Weights of a small transformer language model.
Size: 16 layers, width 96, 3 heads of 32, MLP 384 SwiGLU, 2.82M parameters.
Architecture: LayerNorm before each block, rotary positions, no biases in attention or MLP, capped logits.
Each number is 128 + 24 x the weight over its row's rms, rounded and kept within 0 to 255. Layers, rows and columns count from 0. Numbers have three digits each. The size before them is the row's rms in percent of the matrix's.

# layer 13 MLP gate, 384x96, rms 0.099, rows 78-126, columns 0-95
097:172179114157138153108141144145167111142150088135151116143141134135103115179112129124141149138107142148192127119105154159086157097124133133117133146126106127127120121119146080168130101165125115167135104124127128153101094093137133117132113115112102118150095120122171083108084134097098166153
107:114114115114170192126132110100127106143126103147160115096153136150090105181126106153109112171149108095132138155153097112069129147127123137130113143117203106108075113103149143135123118087131100134133177103103125147141148161116138153130144101119123123117166129130124122126103150121120119099
108:149149125133125146103155128107145183147114127092154132127123088084133123112128119129144145164088102172118164133102135129082119176120156148148123137154134115101138131155179110097096098126112124082101137162112154117151124142164104114099113112122097110113116102163096138153088113104170129156
100:108121100068106142169126095120133144134163115156174148116116184103143123167128145134125143117151076129120101176062126104098131122103115126154156163136104132148131116111126100104123087114101107143123138099106135147119169116152108120183136129102124122120139100106160142128102145108126133156
095:137160138140125097111115100085149145144151158133118121122104129085124162134115133133125096178150123176125113140076098122095117114112110164153111148106124178163137119139155127109134103149142162149121131114094148159134128113107110145112094151106074131107140132125137149128103104187069160117
097:129159119144147122074142129112152117095130144072138108137124125148081121162146121057114088124129114137144123104125119161128126151093152133126125142150133161107166103129108098135127119122131122156161154141135106121144112157125072136118160103126161149139195146097097132096139104139169163119
093:110136133144123126100115124132160092144117170132128124120117149133141094171102106121108097099149131164154135122142168087120168143131076128107094154106137122129110138157160131142130142151112125073144148108122136136123143058115164099116141128118118153101154152110171092096128146163163182121
098:149120179154077111132154083095152170135100119141147139139097126103135122100144121095132114078163093101129113089128152178154090164128139183115147147143140133122098123160135137109093126146139139110167118143144115100115110132136092089130109115082152138096147129144124104150116147142144137124
102:158148106085140142154103103115107170135131145105099081153168114131126092118131118105112124133145114088126143147102114169088127129159108173191125083120149139131097107114122145133155094102122114116192101144117100131136149123129099116156118099121096147123163093124114152148138144148152122157
093:088179130096123157162128136116116136135110158116114069061118135123078131124116135122080132136102152158167115120132167123161103134166154135073115138101107106168142124148131145130144156133119129142138129106090132147120113087110102144155131099133125139146161113142082105134119103149112117162
089:136151137092152116148153148137088110147164099131158132087116109114160094082129071122151100142129139147168147157135149098141124129140117160117124175123157127130127143147135113107114104094153135190116076140156119096106157170127144112159152098090141113139136112087131094132109130136119123103
101:130153196117112128120089148093176119152105118098165173135123108132091143146144117110144122159092089092116129126146107193097095111131118149120091131157134152144129115096136111149071125128154117152167119127138103132131136107096157119131155139139117098093108115114150102100119129121168125129
103:117151115095071150120143153098132092151111116161125169104086072128192182175159152118123092126095140106140087123140106097092125118146130134115117124150154143114104071134112118144132130143120129100130101099127137154144124130145123138103153139128144150072113156108127129112132141145144126136
107:153108139105110125175098122172095158110083161135156137153095124096102122107104143126137133109096166100158115095128116149112086106129136142091122134125120138117127137123146126160130149129140129157166141118166142142130114085107088104108199137108153132176148122148131148124124064146109110129
098:178140129147170131057119154109165130121098138095158106128099112140138161113143160108171118144102141100150114088118123131122146101087142135117153131142171101134109135105167059155117160124119089108128089129134114101107119147110149121119102129136128117101104157169126122130107128159110139153
099:121137165093117139101141119118167119124151113132123102132114074106170127154105128130160064053172137128105130158149083136131115151119130138123167116148135146105150109156120087104119108087129111097156129134108124097124133123103127145094110130146161132151167119126190129135120150149117115117
093:152118094129139132113145076108124098123105141159101154119149131125102136182123125081148101102129098117134138178092147155100139081152129138142176150142124099102162145139158120108104134153154130191129120078110107123103124120156118098149129155102122149150113167111128153145109160130115147106
107:102100120123136145122150076146076164129119126126163105102119134112048147117175158116167138142100144116120140111103134103105074147156148141122104115167101133100132123136105111131161122075169153146142094118114121128138155115119132144133142141102137123160153122142153150123160101126122178136
090:124104125097132144146144104129101163152156157136120126144092080118128168109088139084121122173139116120103155113135138135086117145138132150157115132074097102106118123140098121117125156169165076139128118132152132111164152116135144133145185145084126173161114134120092089127135138119094132100
110:159103146190123179117116087111110095161106171140103133104110141133118144174155072119143092123136123132140168108116131162130166101136138154088100163109118120135143076123158114090134119094110125152128097155104095121121127136105134150128149142091130137133134174118133118115159130114128151104
096:142101085112144156114154108095190108140118135121120132087127134118148141129137145171137091154144124112134137123075174154114117161122152139142129140121101116135144105145067137120108106087126147107139094136144117088102109124133123102127171140174158105107150126131171154075141144171143134123
098:127110149140160125166111149131096115110115134093064129116148111180112150132186128106148125127158143112143132149100125119054106117116092126105137147144098122092133152121137154110144121150096102134119166156101148135143110123158151059112142120148160150162128150107122161135121137162121143133
105:193118137071114130137112102170076158124122105121167156172110130101145109128162129142164099130101145154146142097101119128115103140109123102155113137131138153143117063146107159145145088106115111078135145101100100111140176093121145129136128138118137144140141152128097133141110123133105154122
099:119111143107135137148125137133108094117104137133167152123075145108141062149157120104147172119092153149137152092143124111131140138151123117148144167175180132130131131110125140098126100133092122110123130144106111147156152125084088144135104166124150153138113090104166089135101136132067130112
103:177110101150122135078118112152151129152091150101122072127093136132131101161168117125177142153136096138141140160079111126138087106089143170116106148156135124132187084096142113145114137154105098110124121135154137158110146094143126099169110122152140124139110132114129117102129157140115126132
099:117104161088101130141089124113130142114123154111113164114155143096108111143162120149173136172116102126132140104106101164116094151147120128144142145119155096094139140148168147163124168161144135116170178077097128163139114103081093139148105126122117131135114146090129124158125107104109095104
106:128131164148095111101113106158117133152173160153145123147119123111125131161135151103120120120090105207092146120141122130121079143159107149148120144172112149103147109116148163147121161102094090127141129136106110133106159118051145152122118163135081118099143119133112146121117103140113126127
097:118129149061103106112111101114136106107122146095124152125107137115109126120157157140163133101139111144128115116060108142078112088103162097168101146134108129116080157151127120142144139141182113152130165135112147161131160138112127117147140101132177144153102154116151147148153148126170117123
107:081147130153124157117144131123109105158105137115139089105109130137109102148115111113163087137087122140162125128110106170134135105089111148095132149134130156154162098149117103113120162116135130126138209126099154123148191105131166113156157107101100097162157125131106106137123132124085124127
098:125157129115132136124153136155143117140090160126138171082089157143118098156140122128093146150131116173125134146104107120095170128123112132155147117097151108066139118115147129128104151127153096078121133095121072171157097159100112110144164150121159106172126160129106134105131117097123123148
100:139126162144152142163085131109152111140104154157105153128069140088114152107080123059111115098157124125125129076171148108156128118102134148143111145094157103084133150101105110114104129125163142127156135178091120141123094137112125118123119121136137147133111094125141106162149122131138142092
099:117134161102104118084162127095117164130151171101129151131126111105150134123130139098096118102098135138167175087157154159125136163160145125165130104141125162140132130119149133156103101072127096142070101139141101110122157133146141127120127082159079121103138126138113137138083131133146130091
099:138157146125112146139122095127122153133137136101176132113132100102124115165154124149127099057146094108164107130155160113104172154129074093135138128139119141112137110164129162133108114115114122136158159128136142110137127129156128142166095085129103165181090118124126134090184158150121127117
102:171103121149135121116128126123125139131101141105128173117166117114118090100136108050132145057120112151125128108092186173104141129142145133169118124119156151121140141147142081149121130120144137102166128163119123139130120105080097121094178122134143089122160125139141137145149123126125124101
109:117120130094118150172123105127139124114112160133101121084095109138129183132123166129128126123138128092179094110145110105048149156120131159130132162120136106106160127151150113109127141134120126196131118154117110136118166152136182162122115137132116116083151137122118131099158122121096108091
094:157155147126131131106077055096159125122110130159172132057151162099120114170127149122137091151109129117114139175093110146109121087109107120105146155137105172126155147115118148108130116130099136119116137158118166154157119131106124112150129122126133132132145115146148148084171125132163124135
100:108128119150134140156164137155101133118140096109162155137094159167076142098154130089128080129125149182095100151102179152135158149108165153152161123152088111134120099116156126114131114149111087161128151120124158110112140110080109117130124126096155135134127099137111144110155165109129110132
090:125127141126052140138154156077175136140066140119139153121140137120080162136140141154135134143109097099149124149131128078115121108073145125148127122108088147143105143091130138130157095136148115139123132132167143173125129130116090156144171102146131091125157116111119130160104136117138160142
097:102129129134170156141110092109163165114112111116128120148124125159150094164149148102131125138147121162144121154084105123131133138134132096124121086178124156119123130133137066115145124157095086137094157129112130115164183135164139126125112153115127119122156174136127100113124087158190095134
095:157102133109139105135131118106161114114131151137078179127110127146180132155115168143144106132128113115120108102092137112138143180140175146167075156117158140073129102154104128119126131098105134142095122133131115107122130111119105154110170116137084110159115155173105124124158154102159140105
110:131132119161145158120122095161160151161109135121155159109117106129119106169176157112125097116119116111157114163176111141137148077117155123150099145080143121123146137144165122093134111172124155110130135159112100121084123104116091105165155119118114141095097182132116129093118120121138163154
099:146162154112128137120122121155176104156146082134142144118117118170133110124126120129111086149103122128118166163097090089137104106105145117112123109131110149128119152129139157072139090179148129141139141148061119127127140079119150141121121108142128084146135179088136123104146157155095121148
095:153185136132096145163170124082172137143149125156117126081150132125117103155121110120109125116134130147129154101133138142094129114120151127167117131106153094149112131115140100104215135136105151134115176139098149102139120123119129128108123113147148080148131137123111118147084128096120188108
097:157116142156147123135094117127083153151149126103098124139126115103060179073120119141152107125187135129106131091116175135121125116142111167130106167171104104104133114152123149106131136116111099132139159153145127127141124119155102097130110137119168098162100101127117160107124126123162170112
109:142081114153109149112122089120162116146094154110171119141181118138085157151093134087120134090149105111153168126115116115123154142086114131106136129139132155128137117142142131122109082078129152152129138154098134126108085146120132156099123118094118149161146128132151098094161174154166149120
097:119091113132145108119092120075137076151138137124114119117142137095131168158114146109172131109160125147161104147131144116107101107136187138120123157125134133131123115104157140127176141100094099115138080166125088140121128154111122120142092171142149143112137187101162103135090162139120133140
100:126156113155182156098083161167126126086153115140149125167080114128147115120155108111135105124130092121157134147156116140097138127117140116075122127120109119100138130163189107105128109106136080115127092167086120137128116143154124115199141148096109137098136117153121116128129125135140146103
103:171119112121150143118164139172129087153105132108164115133130105151111084087108157129088110131102087132115167117058155138119085166147154115128125164141108108113131120104112124135098098123071121092151131163144116122120151111124128117145144114138157128140163143143145095118081138126142160138
102:139105101168118131084130124146157100119145173124134134179123126128126140148135136096145102150172110165115072137132108108128164139149158127105125107149160136147156097169136102096101103105109109109136112164114116118127170120164107122178119149107139086115141119163122119161098151163131170124
# layer 13 MLP up, 384x96, rms 0.0924, rows 78-125, columns 0-95
098:118094136119085115147111111119158157128107150073123142168173133137118152127105123100131118147162123105108102121144113169083146138123143147131159129090096167129080099115114134165076129147158147103140123170119122131176129144133129158145118087154105076120167116150136108115132117151118118149
104:093158130110129135139111120091096123138110135072130122092118151113161144138103134170110143158060145172117090132117133165158142122152129157152122142105134097159137159168082105083154130087108124085122124143100129112142165141155169124145116124133098147126146176131128105149141135128130117123
107:134150170154137136126105138127185113103141143104120149121166152130134137123106117126108132076172148137124129166136114059141103108121112148121123115124157178099115075113177121131139095123106151099158116104166137172125069136152106143127117120157109123138126140146138085101138158129124143119
102:114116121136150136102139129136137144115127164062154117134137126139119119138101154123079109150122171151150123131085105126117116136185139146159141151102159076105177109136138155115109163175088130152135093079135125152145128137117160110114119135129171135101126120097128110155095144096103097110
096:152132111143129154160093097136106085128113088164109142124109185076130100159143147073115120121111167120158116112116093115146129118149120119123096156137153153101079137118113161102115106125117115136149126147109152136129159167152133113118129134165158165130105155148115152136139108122088073144
098:164150132127124125172130084161130115171096162140132140091119104167130156115096128131134170164101096150136154108119132129126140157102147119127111124140134127118114117159126158131188113174077089119099111141117142185105141138131138114129102144090151126141120151156137081123141146093129101171
098:092132094155103134079080142131122090123134188129106102124131112141174139139136166121139099190135158135130102154144147133121109154120119144087146131152107126125142107107163174137088168148104129099124097132112168117122127166124137131118113116117103109151136176140157106164144094104111130130
096:148118083141125105107117127161081135096087137091092079130144135167120160132106114130142125134123095171112138143106152131097137170116145132092119139140156119103139108149107148109124145111114112125139089167142111135162120097080149128120160119179092127134129103102127159100124171110106178113
098:139087119118143138102101155151123101121116185120118144099148158131096127128112161142138169154127193123126144124099134086154122138118111123143167140150144145094097126120105176170111136136123064113160114148081111142101136164089088115119092122145091110101139109135106123121131149124140127134
092:101110142114125144154122087067086116171119121126101109132147102133118163151090150103154150125170166150099171111129116114126108143106120149145121143131096152121121096112156095097099136140149127123163127103147133129121110091178139107147141084144116123161106152147086117115127082155095141157
098:174159124148089087131102149120181121088154128117156165108116124160116115143092133138149140168127124141139157135051137146113129091118133116120069119152134107145150166123092161136144101138143125122126141114128150127154122183120116153102160154079128132128144128146107165131161113143125136132
104:074121119081157109095154155140098135137096134126111119127131127122102154158141153125098147152170144160152098116173135159095105097093122107137152165147114131126120185103126146152152112087140118120154079123120110105137164112098140090144124137107113156162127115104172096147119134104125152125
096:156148100085131103086098118158129132165090108123118152160167157120108138125117114144106104105120119130141158139159164143130142130138118141136135123104126134098099138139131100151119136170164106126090160101190126075133142112128126092124103123157099117176103119142171131118121084132120187131
103:114162176114116113141105128119155160160105093121129159165138085099153130107099126140171134132114121103147184149095101057123105153155120092116123126112120130151084115103152076126143127134128104124117163116103117162125111108146121154121128162160099098162145126150125116118146157161121120120
101:142118130149087136071143111099169133146123151123136129172118120075095102136123119105118113150112103104140121122072121145125148128108126146110131085103124145163104128152120140109163168126165138167137124135081136151150122176135132118103132079125081102135104118132119117121164097134082116169
100:123122198091129134148107135124180134105135117133137109153105072104162106086143104129152112129173146111130153134135129172118107143105150123103124134155091100136110129099096107115129107174107115118145114139104116112115113134153136137109144157138121127121159133148192126146159137121103080184
096:064117114118171149073101109138148126143147135096121103114115119094128113161113148167126136153191158138120133141102103098118179103126098146122154134146119116154160094144133092145134139121110111169111136108164139115125103114112153169138099092115132103133125117167128071158124103125127126140
104:088128081144104117134088149147135101092153175125112107117129100131069153122098105094099104153097151134085135101085140149109126157116116141131124130132142135140093139124200150141148157174123127124112113145127146162143113167138141156105124119121131100137151125121070110124110110124159138155
097:142135154144132107109091124055130111132121146122160146100138110171095106171155121133144149129110136084106105109144132129136095103091111076133146124103134097143125123142130154154134143106111179132174086134129194159145092121102122123095146131149157120115112122125166154113123089136127134117
107:101143136149136097133150126133183138123109122100140111108159119137159156131183108104105112129119115169119152143088125119112116131162115160141092149139113128152114099160151088105096175106144126138094141100179106121144121158131111134098127141077140122152128150174099181117120175144145144122
098:109158093109129146115091148137097072124133097095128106133144131144139105143121175114112144101131155141113116125107102121139136121084160150129137127144101097097126145124130103164116099182130144118120098168145142115171092115161155159124114162123136162134156118143191115156099089116084138151
094:096118142121136124112111148175124130149149099152136112149112158123132111089115113121086126123085115158118130175086089124154140137169141137158129098118117160157174102112139119098133156157121078151149139086092131147159157152117167103133098139120171141130108142134119093120109116104166098162
099:142098160116131125095114101144157174107125137107128121165101194137133156125111136144151080131148133089105162128155139114090109154118114103113134125129145159170169127150113137083158151111062121133107126134121135134090147096124119107117164102126103108162155131130121142100118080110092130133
097:165169128114128138171169152126091082133107112151138100190096130166104064105129116081139171167139136129124144125159139147121125127131128127115105137106178109131127120112132112093154166107122144119148145133141096126144101178075110141091136136113114135126152126124119108131149094111120135114
100:088127092154139121122113142116125160138111107067139114142183133103145126100098119084098112147174107144081082119127130136145155138117136149110145108148137165102115138116138129075121126115122160160129130146109100162152147095172141153130105152117157136115133111170156170122128130146156171135
097:128103106122197096130140129144095148161100174137116064125134118124146185143177125145098110118110150110091125104149147168158164125141129133143165120099119084126124126119133085146134124123162143111158123111152082109147122115115110127098125103109143146141092123111154150120109115108164138108
102:141105123082129131107120137117140090147112123139114177094122190098127120108105165127152141104116163151118114104107169131162082131122122136172104122154135148109152091123106109155109092159126095093119134094104130099118135121135115111163107155127091150138115147124171124139171137133175114170
099:157141143085133126125093111158118115088119125142156146108123126160105144166123136133117093132111134122161093132095174131113105148172113157119127096097098081120092088130124130094128113144163124143115147156143107114126115130155159123076189142127158151152152129128145150095156149148162092155
099:093112083163109133131167165131135105140095096119138125117135137142116089123149105089082124126153094119098137105184194151134094156149165105151137124162173154147104146113138100119118129123157128107124110122140093122172100126143119160131102115133104120137121109131163144094147127087149133145
101:103149115160111120156165110136131084140123140125165116136073136175151162080108120116101126120123101164142098105134129130146133096126135146130162129072150163095148118155136129160124171073107131140094144130130168087127163136125121129132148118131151114092143092117119117082156107119094135136
098:113137173188120118148139124135142091145120150125104109125079109128157157119120108104105101154107113123158098100121126136088122173102149126101172155108125106150123149170084086108143096178117120147164149183117125129114140152112124098147132128150113144086096123159121138123119168116121123117
103:105126107102099140115139169168139113137131126071135077123172104094170138150111136130153154128147171106123175142167162097136113118097120142114125109123089120124109115124124167151125111111165133097117149151128150177087103115113093121123111135111142129091167126116118121101110085148138164144
102:091108121139127141163122144091098081117126085124123155119150164120145141105148147117093127091100110135129116173151166131105155118153125121156144165145142123111109080115094142099136084136116161152139162159136104105119112137137106134176126123153109123085110127127118140115168171190098117123
102:142114114119106147104158122089163140138139113142143119110123114137143101136148123147120116132147163088104139166115154101134086110109145136173104126150132132119161111157121143126110119078135167110127086133136172108080147070132129143128125104171076132109158103150160122103104124190121124089
108:130126146135128105143126107121129124131133104158205200127150080143140158126083153156112123130146171125090109112133084119096110156115149113160129163169148145167096130126086147120117171122142148147137127133111129092131096140104141097120112113121092118131162130143131140164160134146108120107
094:156147123159137144116151110089139120083104120092189114112169158143120102173105115116089154140114130134116123135159112162148176098130166094144117115158160134143167139092146151112115156096117142127123124191122140143124135117141119131193110116111110136101149121121103152135109119083133123117
101:147098062186134101142124132116129144137161168136131139129156132108106133105123115088105136120134128121158121155117137156127091140133085146098100163091135102097159097130115087127088149137102155153123156106141161125143166133128085108169133122157131129107117097107112079082150120151132117133
096:132133159157091125119138133133132085078126146140159076159099130126117127107109118122118134142167132070141117152114134156091170114172076126149164104129109153125115138140144147123158118148069092143140133146102117093131118109109116126135135141152107117128139188160097120132153137170150101130
102:097108117131129137150120097169106107114171122165096113117114152109104125160125090155139134177110138124095110135106105102124115119143157158079133124101105120143150150104127154137148096147114144126129114149128131142105108128100168163068156213112123110148113105097126119088139140108115156135
098:110168130176131128129140101145124083132148139123116146139130176162145124121152089164159113168157150138135124110133088177129093135122148140098130136152161100119135133162113129108117144135180161102149093129169096099125103133130109134081130134131167171113138115124089074128145145112125107155
100:122097133121079154139158117148144173117171119128120095113138141115104125130159113117103087114149156169104124136110127121122129099136119099169136183128140130121172120112161124084075158107071133100149123086159120123138089106122155132121123107125133125108136127156138151127112091171176108121
098:073141104134163151147164174131140134112155114125157115166110127093102108103139118086096115111150145096169103136089121097087122152147137128132126170139120118135092125143171120102148129130076138117122127118193118114124152146153113129111094131149131134117123084119113105109102098155090131161
102:186096118168134151151120122132112151122126160129116104160133115114153125149137103122133118069171112090143129140128132179150100136135118131125090110164114098128123096089081089134152151111113117170130134178167138136109103138151122107101120124128129117130104149163119156135125153141071150163
096:189142149139123143102107140138138114112134148192155150104154118153143106141136090160138108098138091120118100136129137144116143130131123101107130119085137104108112131130097076115157132111085103157158128175109127157115149138170112112129153117101071118128141119150116131138175107096097173144
103:093099136095119142147122143138130133126127138078144151063131133154101137100176152081160103142101142155152099164105148106168103144134097108096111161181108104154116141146093148127130137127125120104125085115095139122158134175132108127115145139114125173143129116135092129132135128097159150158
096:146106118136206124111138138133119103170105146127107136174085134083132080065099140143163154149153148159112123116139114126119143094099120135140104118117143124151105153140147119123143084105176089154132153143102142152167147113119110098147137100150124128135144111138104154113133156138114101101
091:118137158096131134088156107081120120088161159126119130115134148144148137127116141164102154143111144129105143127155156093140145155113128113127136102139112080149168117140182122117133123092095097145117166124110131180157134165147135166102087162137153105089159118130102118093134174098139135104
100:155147119131135139097118120118162134095111108106119111098113121090118153096174102109145129095162112107107117151090153091146112151122159132141158128140158170124125128179149141109185131092167124166093141122142165109106169100085099110094129121146070118133138151125150130130119127149131116148
# layer 13 MLP down (transposed), 384x96, rms 0.0841, rows 78-125, columns 0-95
097:128102124137131082126131166117112112108092129102121135175152138129123110178117140109106110090114155148153141118128152144130149141154128137126126112133154111135142089151127144156120168123108108104080156059124113117120153129180115145096134131159086098127160091108116182120099115184144136118
106:097134098126138148116123179184123119159136157134119152139134122130102164130125107130166134124106136132146091119137139116106160093103092183170121156089105138127128148123123120088154143112124059121132103182121162151116138101128129107130111083127137137115151145081163115121120122079135152126
104:102137137138140106133116170129179160135109119171152106105123144140166136146135112151111143128120101155141150146115137116102159151134137105135093105134162118111133115131151149195111110124102111135140153141129163134136066110125137093110121148061089094148100101105112159111124132174099109090
103:127066110132127184183128070142142145161158180134129125100111136128130147125109173123082153145132131110103125129112153148113111166143145168099091143125153086124152130147140118139116101119102128125134118129105124123066122104155113077167173129129126154110123131127138121134130129133141095144
097:148150154154084053159098138113153159125152126114157120138147117109101145126140086169131102141122160145153087164096113126110132099132100114127131131117131160125107115161153123135121147163115147149112117119116162134089136092135162083135157138096139154077121085128148085114124128161113129115
099:093130113096158190150156115141133135140117155102158125120126104148111136137122146123103141126099144124127197078130099123136135095138125129132116166159121123079133107144135157211137135119105089144121115131129108124123162141089090133088143101097163131125140149101144155146099099130136112139
100:128101145139105139141130148114123139125118150120132170106119142118083115128142115126166165127147153087122119152122108097115163129126108030137127124136108108133119123150137111171123122130131132134130149145102135132131144190148076153112137133180120190136140092094075145130130120147112107105
096:140105114141139209134111116141132125131129154118126137144157151151130096126160083118092122114167154141098144125154148149108110128080144161146098108143140152072119155106122089117142117084134129108132089158151137132124135099154117103126167141074129127147124128131137146110105173169099133094
098:132113149116106138096172131164129073121165138140150108101134129129142123125124136147118167124143111133118110128160174089103116157115141133076111123081167149152109120102116101114127128119145161139152130100114129118138179114168165108118147144081148091126151126115152106074190119123149118144
093:152175130101144106108117129145106056111101156106093143105117168135126104166160144156128134186100106131107131107095103163123147085131125131142088127155110134102128134133118142104127144151118123139138123131154163102162144146128109068119111142157172123114103164145123088114103153142148130146
101:174096087163110043071086169133108122105135168127143128141123141100124146127135153130107143137130174098140133102099142157146127102152119069142138127140099141136102122121161104125115182127138119114129113149117123106128151110110116110157161161149170141129147147123113126124135110150107132109
103:133113149105137128109129133122166089153133038162122163102109123139129132085135177113126144120119096153112107105144114138136128141109149180124143151109106152135153136114140143123095155145181126133152103103101129125107076128161116142118086101143090163126105113124129132167141133144168126157
095:142114172125120094117185100148143151151112130068152181104083105160128107137088176157150106151113132095131130135163142120107136114143133102148149127113137138133113145146142113102145088120103111165134112127128120135051124106167130094140143118121114117161132126119162140149101116098110107138
100:161157111168126105112122101150077118106114137141106140137110163133093113162170115120128117098117178119114146141099096155091117111151137102114123102125124111139182104148108138158082152139119160124119091131165136137144133132113095122113174137151136079101136153116134154147119160086137167095
104:098128101106160160120133142130104116116156172109135128158107107149118170128075157139153149111118138109130158112133177143088156133127136075168151135151133139142121131156116100173117101110073095123113140119162113119107154115102142099125078134151131134157139098149127142147104117075128156104
098:134124104133109130109158137119101126121134142088109141141124116184115122084151147119123147158120130137149142113136097122097126096091084079132093100112144133158141151089126165114148150150121089139141146150120162103147116144101153102123130150211074170155109124147148128120145126139148121166
095:145141113135137129178141094139137118143131120163147129096147163126118138134170100138152117117096118112139116146113111131113120150111139144095160103131128119122147144116156091136082159064145146134158134114176119114135121097094111092142072129181071112158133157124136121085155149151096112151
099:132132126128131136107141150147112103139119118097086116130143177144147132111087145126105137117144085179120116090165174136104093139125110152145105148138175138111127170109107148120141149129151119112141094131123143089154161149119129138156142124122143114079076119178107090107177138164124089121
091:099161132106164109123142146111148181103092111138095126110168162060115123127151090152140171135121157151168099154099124130164133180100139133096140105107103121099108132120139097127120127127174145121132124119091085096142135157116150155098121134140153115090130140111137153150125122126142111159
109:111108166107103153128112117158177151144121152114133097089146109125130118142119145134091117132157161149167095097088109122139142113178141176125088187111159113132114114143138140099109115125121157124148112118176118133119137117114170112100098104171090116150148103129104102118179129139123132104
098:146125100077141140133163113143121141092157136132124159100132142101142151082125127156127116123127091177136127118099149159141157168117117119121121105126150154175153115107139153083109105151137165098174132152133091120106132139083111126111123098168133114130103103110105169081125144175153108138
096:113121104165092109083148149127114112104105143148126140120128127124142138164116145151147094134108112143123129077114145157101145129133175141144122135122093143119132142127116136109146103107144202119127122118142197112084142112142134123118149153171115110069149077157127114150151106168128132087
100:111155116127145144150083134089144139094122150103151099127163146094119138138119153109085206121107169142086124165173111134106113131132145118185153124151101103150158142108150150094128115106085131099127107142126124108133153121123125096140132111150174124122122123132097142095147109109108132167
098:141160117104121104143141137137123122138149139147092116139141124114136128121100147140132194117106158166155117123128140095051113127145140082121114159108142159118109134129088123092124136146152154127141141096132091149195125142125101138141112108091096196097135142137126121158148127089098123119
099:110146139163157136145081148148135154134120120091119122151146139108144110137132143112145138106082125176093146104173107141100102097123111082140145149139189110112160100143104124159136089171160132110137126127120145109118122150155109164133152143151133112099082147100161109097118136093096109099
096:133143119146179129093118152128133103124083138090096143168111127123142144146127093122131156102147154167135122126101153127108140106146112122171114186103095116141119132125137102129111090107120153118113092159161099150098120109158122162098142169160082125146117108126120113171128136076142175129
102:155113149127095050155174104160123151138135146142147120161160141089138125083183115127132158138124132170173145098126115115130128124145101121147095103142128138116093122134156090151117145117096147131087091111113150109138149152128099098135108126164096128117170152108127132101158119121095127121
098:159092111164167144124167134125138121131130104125098129126111117111129115133086155139106135148108127094128119086093136140129148195116146089118120155144146132084141157118144116119141096056151175106127132121138106110173167126116185120151135125117102122092157116132087158117136138162126138131
099:134093128115159094114148136120127148133149117128105124118092097087128106108120098124162124111151146127123116124123188173123133123156123140157132162173103130144154098134137121076124098142095131132144117166088125140153083127142165162151125109095099104160166075141146104149140155118076139128
104:148115117113110123121087130100123116151141130151139143169132128096120076130171172146130141129117127121116115142143134137135114126121112099116125086160127139134122100149130133047100073130124117149170084140139163117125134148159083143128155136160081196144110142154144108134140138118160144103
096:122103131198129141139102161143090191107156144120117119117131105159067115137135127148137116120129123095142105126115079088119142129110161140156149109114164074099121102116137130165126124116144153136127138139081146119152120143086143097145134136130116150114101131137176103142136113109164122174
103:118142119104131138160087167093145118162152086152120142135158141165193141083133131138117125137115105135113137102168115127129106155128135110139195094152100091137131140096128114164098120142173110133168129126121140124109110109088132097139085123097126116088136132137115172092129159142123116115
099:077109114115119084089102149185126092142156134150129119159098165136122113137131143108099158139168168128125155150122121145130171147107103087128123140106135093129113143112104093127178120114171092156124078125124124115146134152159142169117147122166082126135164127117108110145143138118127109110
105:111149109151130105108133146171145142129144130089142140100138116122163115130089180111139161111146148117140146077172075113143131113091146059147112099091128087129139098161123155135161115139122161116128088150148090113156102130151138142164087136145137147135122105103131136135142145101140106130
111:134122156119124111125106161123122106125040128119153148140166112092171119075098120165132149154119133157143161118127106145147116098143099179106135103124151138121152129122138125143143088099141113129103113129157158098146137159091142124176122102139112156155113149114101104125139108151176109106
097:119138106166132097124125111120130126141188168097072103106112141148100124118122103107105089154142125121156109122170129141144132127131145131127116134114136111128122132138089200137116114132142089128135064159118099161182080125133127119137107135124124151160166135075148146144142145133110112164
098:140077132121145113149149148149169101116126136085142147146094110098139107116144113117157134155132127136104121136117144120109110133149107148118134185143143145124195117161115169171127144109144126125110140132105134104141116168063143120164133108097123099121123083159076133136068127116119142106
097:179075100084146154121076103143084148144138120128117147100151143118097100104115153127108112149122134142106136142132137154128142110165101188100138179162136101133144123104134119173125143150120153077083129112146099148140150107125133102135146156102147110120102108143123158125137133169110151134
099:137108119137111205153135099105156114125146112103134185128110135098137093152128140160118087155120116136144153181144125132081104097178131094106144077131152118136147122111114136136073159142126152104150089143164101121123150105164127124119134150153136133127159103113121129089116124128121130103
099:130126134085134199143112152118120131131142102111152121115122151096095164144139118139123111121128116109096142136123101138116084065116101116151136141102089156149117122101129156118158132179139128128177145090127099132160137133107166148177083126145123147125094160127163132120157086109123156129
097:143093119161108136107104142169149152136159132137120127146124113111116100117140135157161065127140177124097082118139136135092157079137121125126139147157137138159138086104127105134092097154166155113133148114099134164159141095165099123104192112107154121115153131127101132120100108102104112141
100:119096117113110151156150129133126125130148111119161105129119077136130144143134135117123090147114119164099126107144129133120146107123136141158150078098095192122103112087131130154144129122203141152148119137137183125135141084152076134121126126147117092093152136090102149115131167124124137180
101:155127139078140140164161099067124120144126116105117133147130121141143133109138120137108145120098143156108084153151099118158138124141151149137138106157114116101077118129094090123139111125125131126180117155173146081157091106127123164192127129116180127152119154109107123140081133152138128109
095:159096148093117123137098100134115194113132135122109172156105129121124160124120166106070161130114106189127123144116107121147116066110111152119163161167113126143114129098090126105142157126140108128131122127143126115111101094133136148151108095121110104133124154159123173139142106098167157130
108:173130117132145120098123145119111104130117149171077149116150127109110131128149139148143137180120133106170133141109075131145123152129094192149132155099119151140141134151155114133134130173145120101134108141128143124071092104102130159123122081179107111126116130091104122146103114074133150105
095:110094108102120122096167130125156154141096106160095123167135120146106085146101145075175112100154123161156128111133104120141140113125148136158115136142131103157137175134098096125147160161115113109137114104101129191120085083116133102144130130154118145174142124118172112158118124133099112140
091:106109136121134145139117128103108148116155150103074114089105088124097126166112146132104155161119137118120090148084156151096098129107160182112144131151105115157171140106077163109139144100158123123121160140103130124110113134170116117164110156148136143132112160171111125117165112148119134175
100:168127096141168129127139093165177152124157146088139152126130158135124092099108140107108155152139115128141111121077110141159135136145191109088138083151114105143122132141091136113150117121136140107114142146124118083119140124113152153124141141050105074128146136122131106099125142119130115167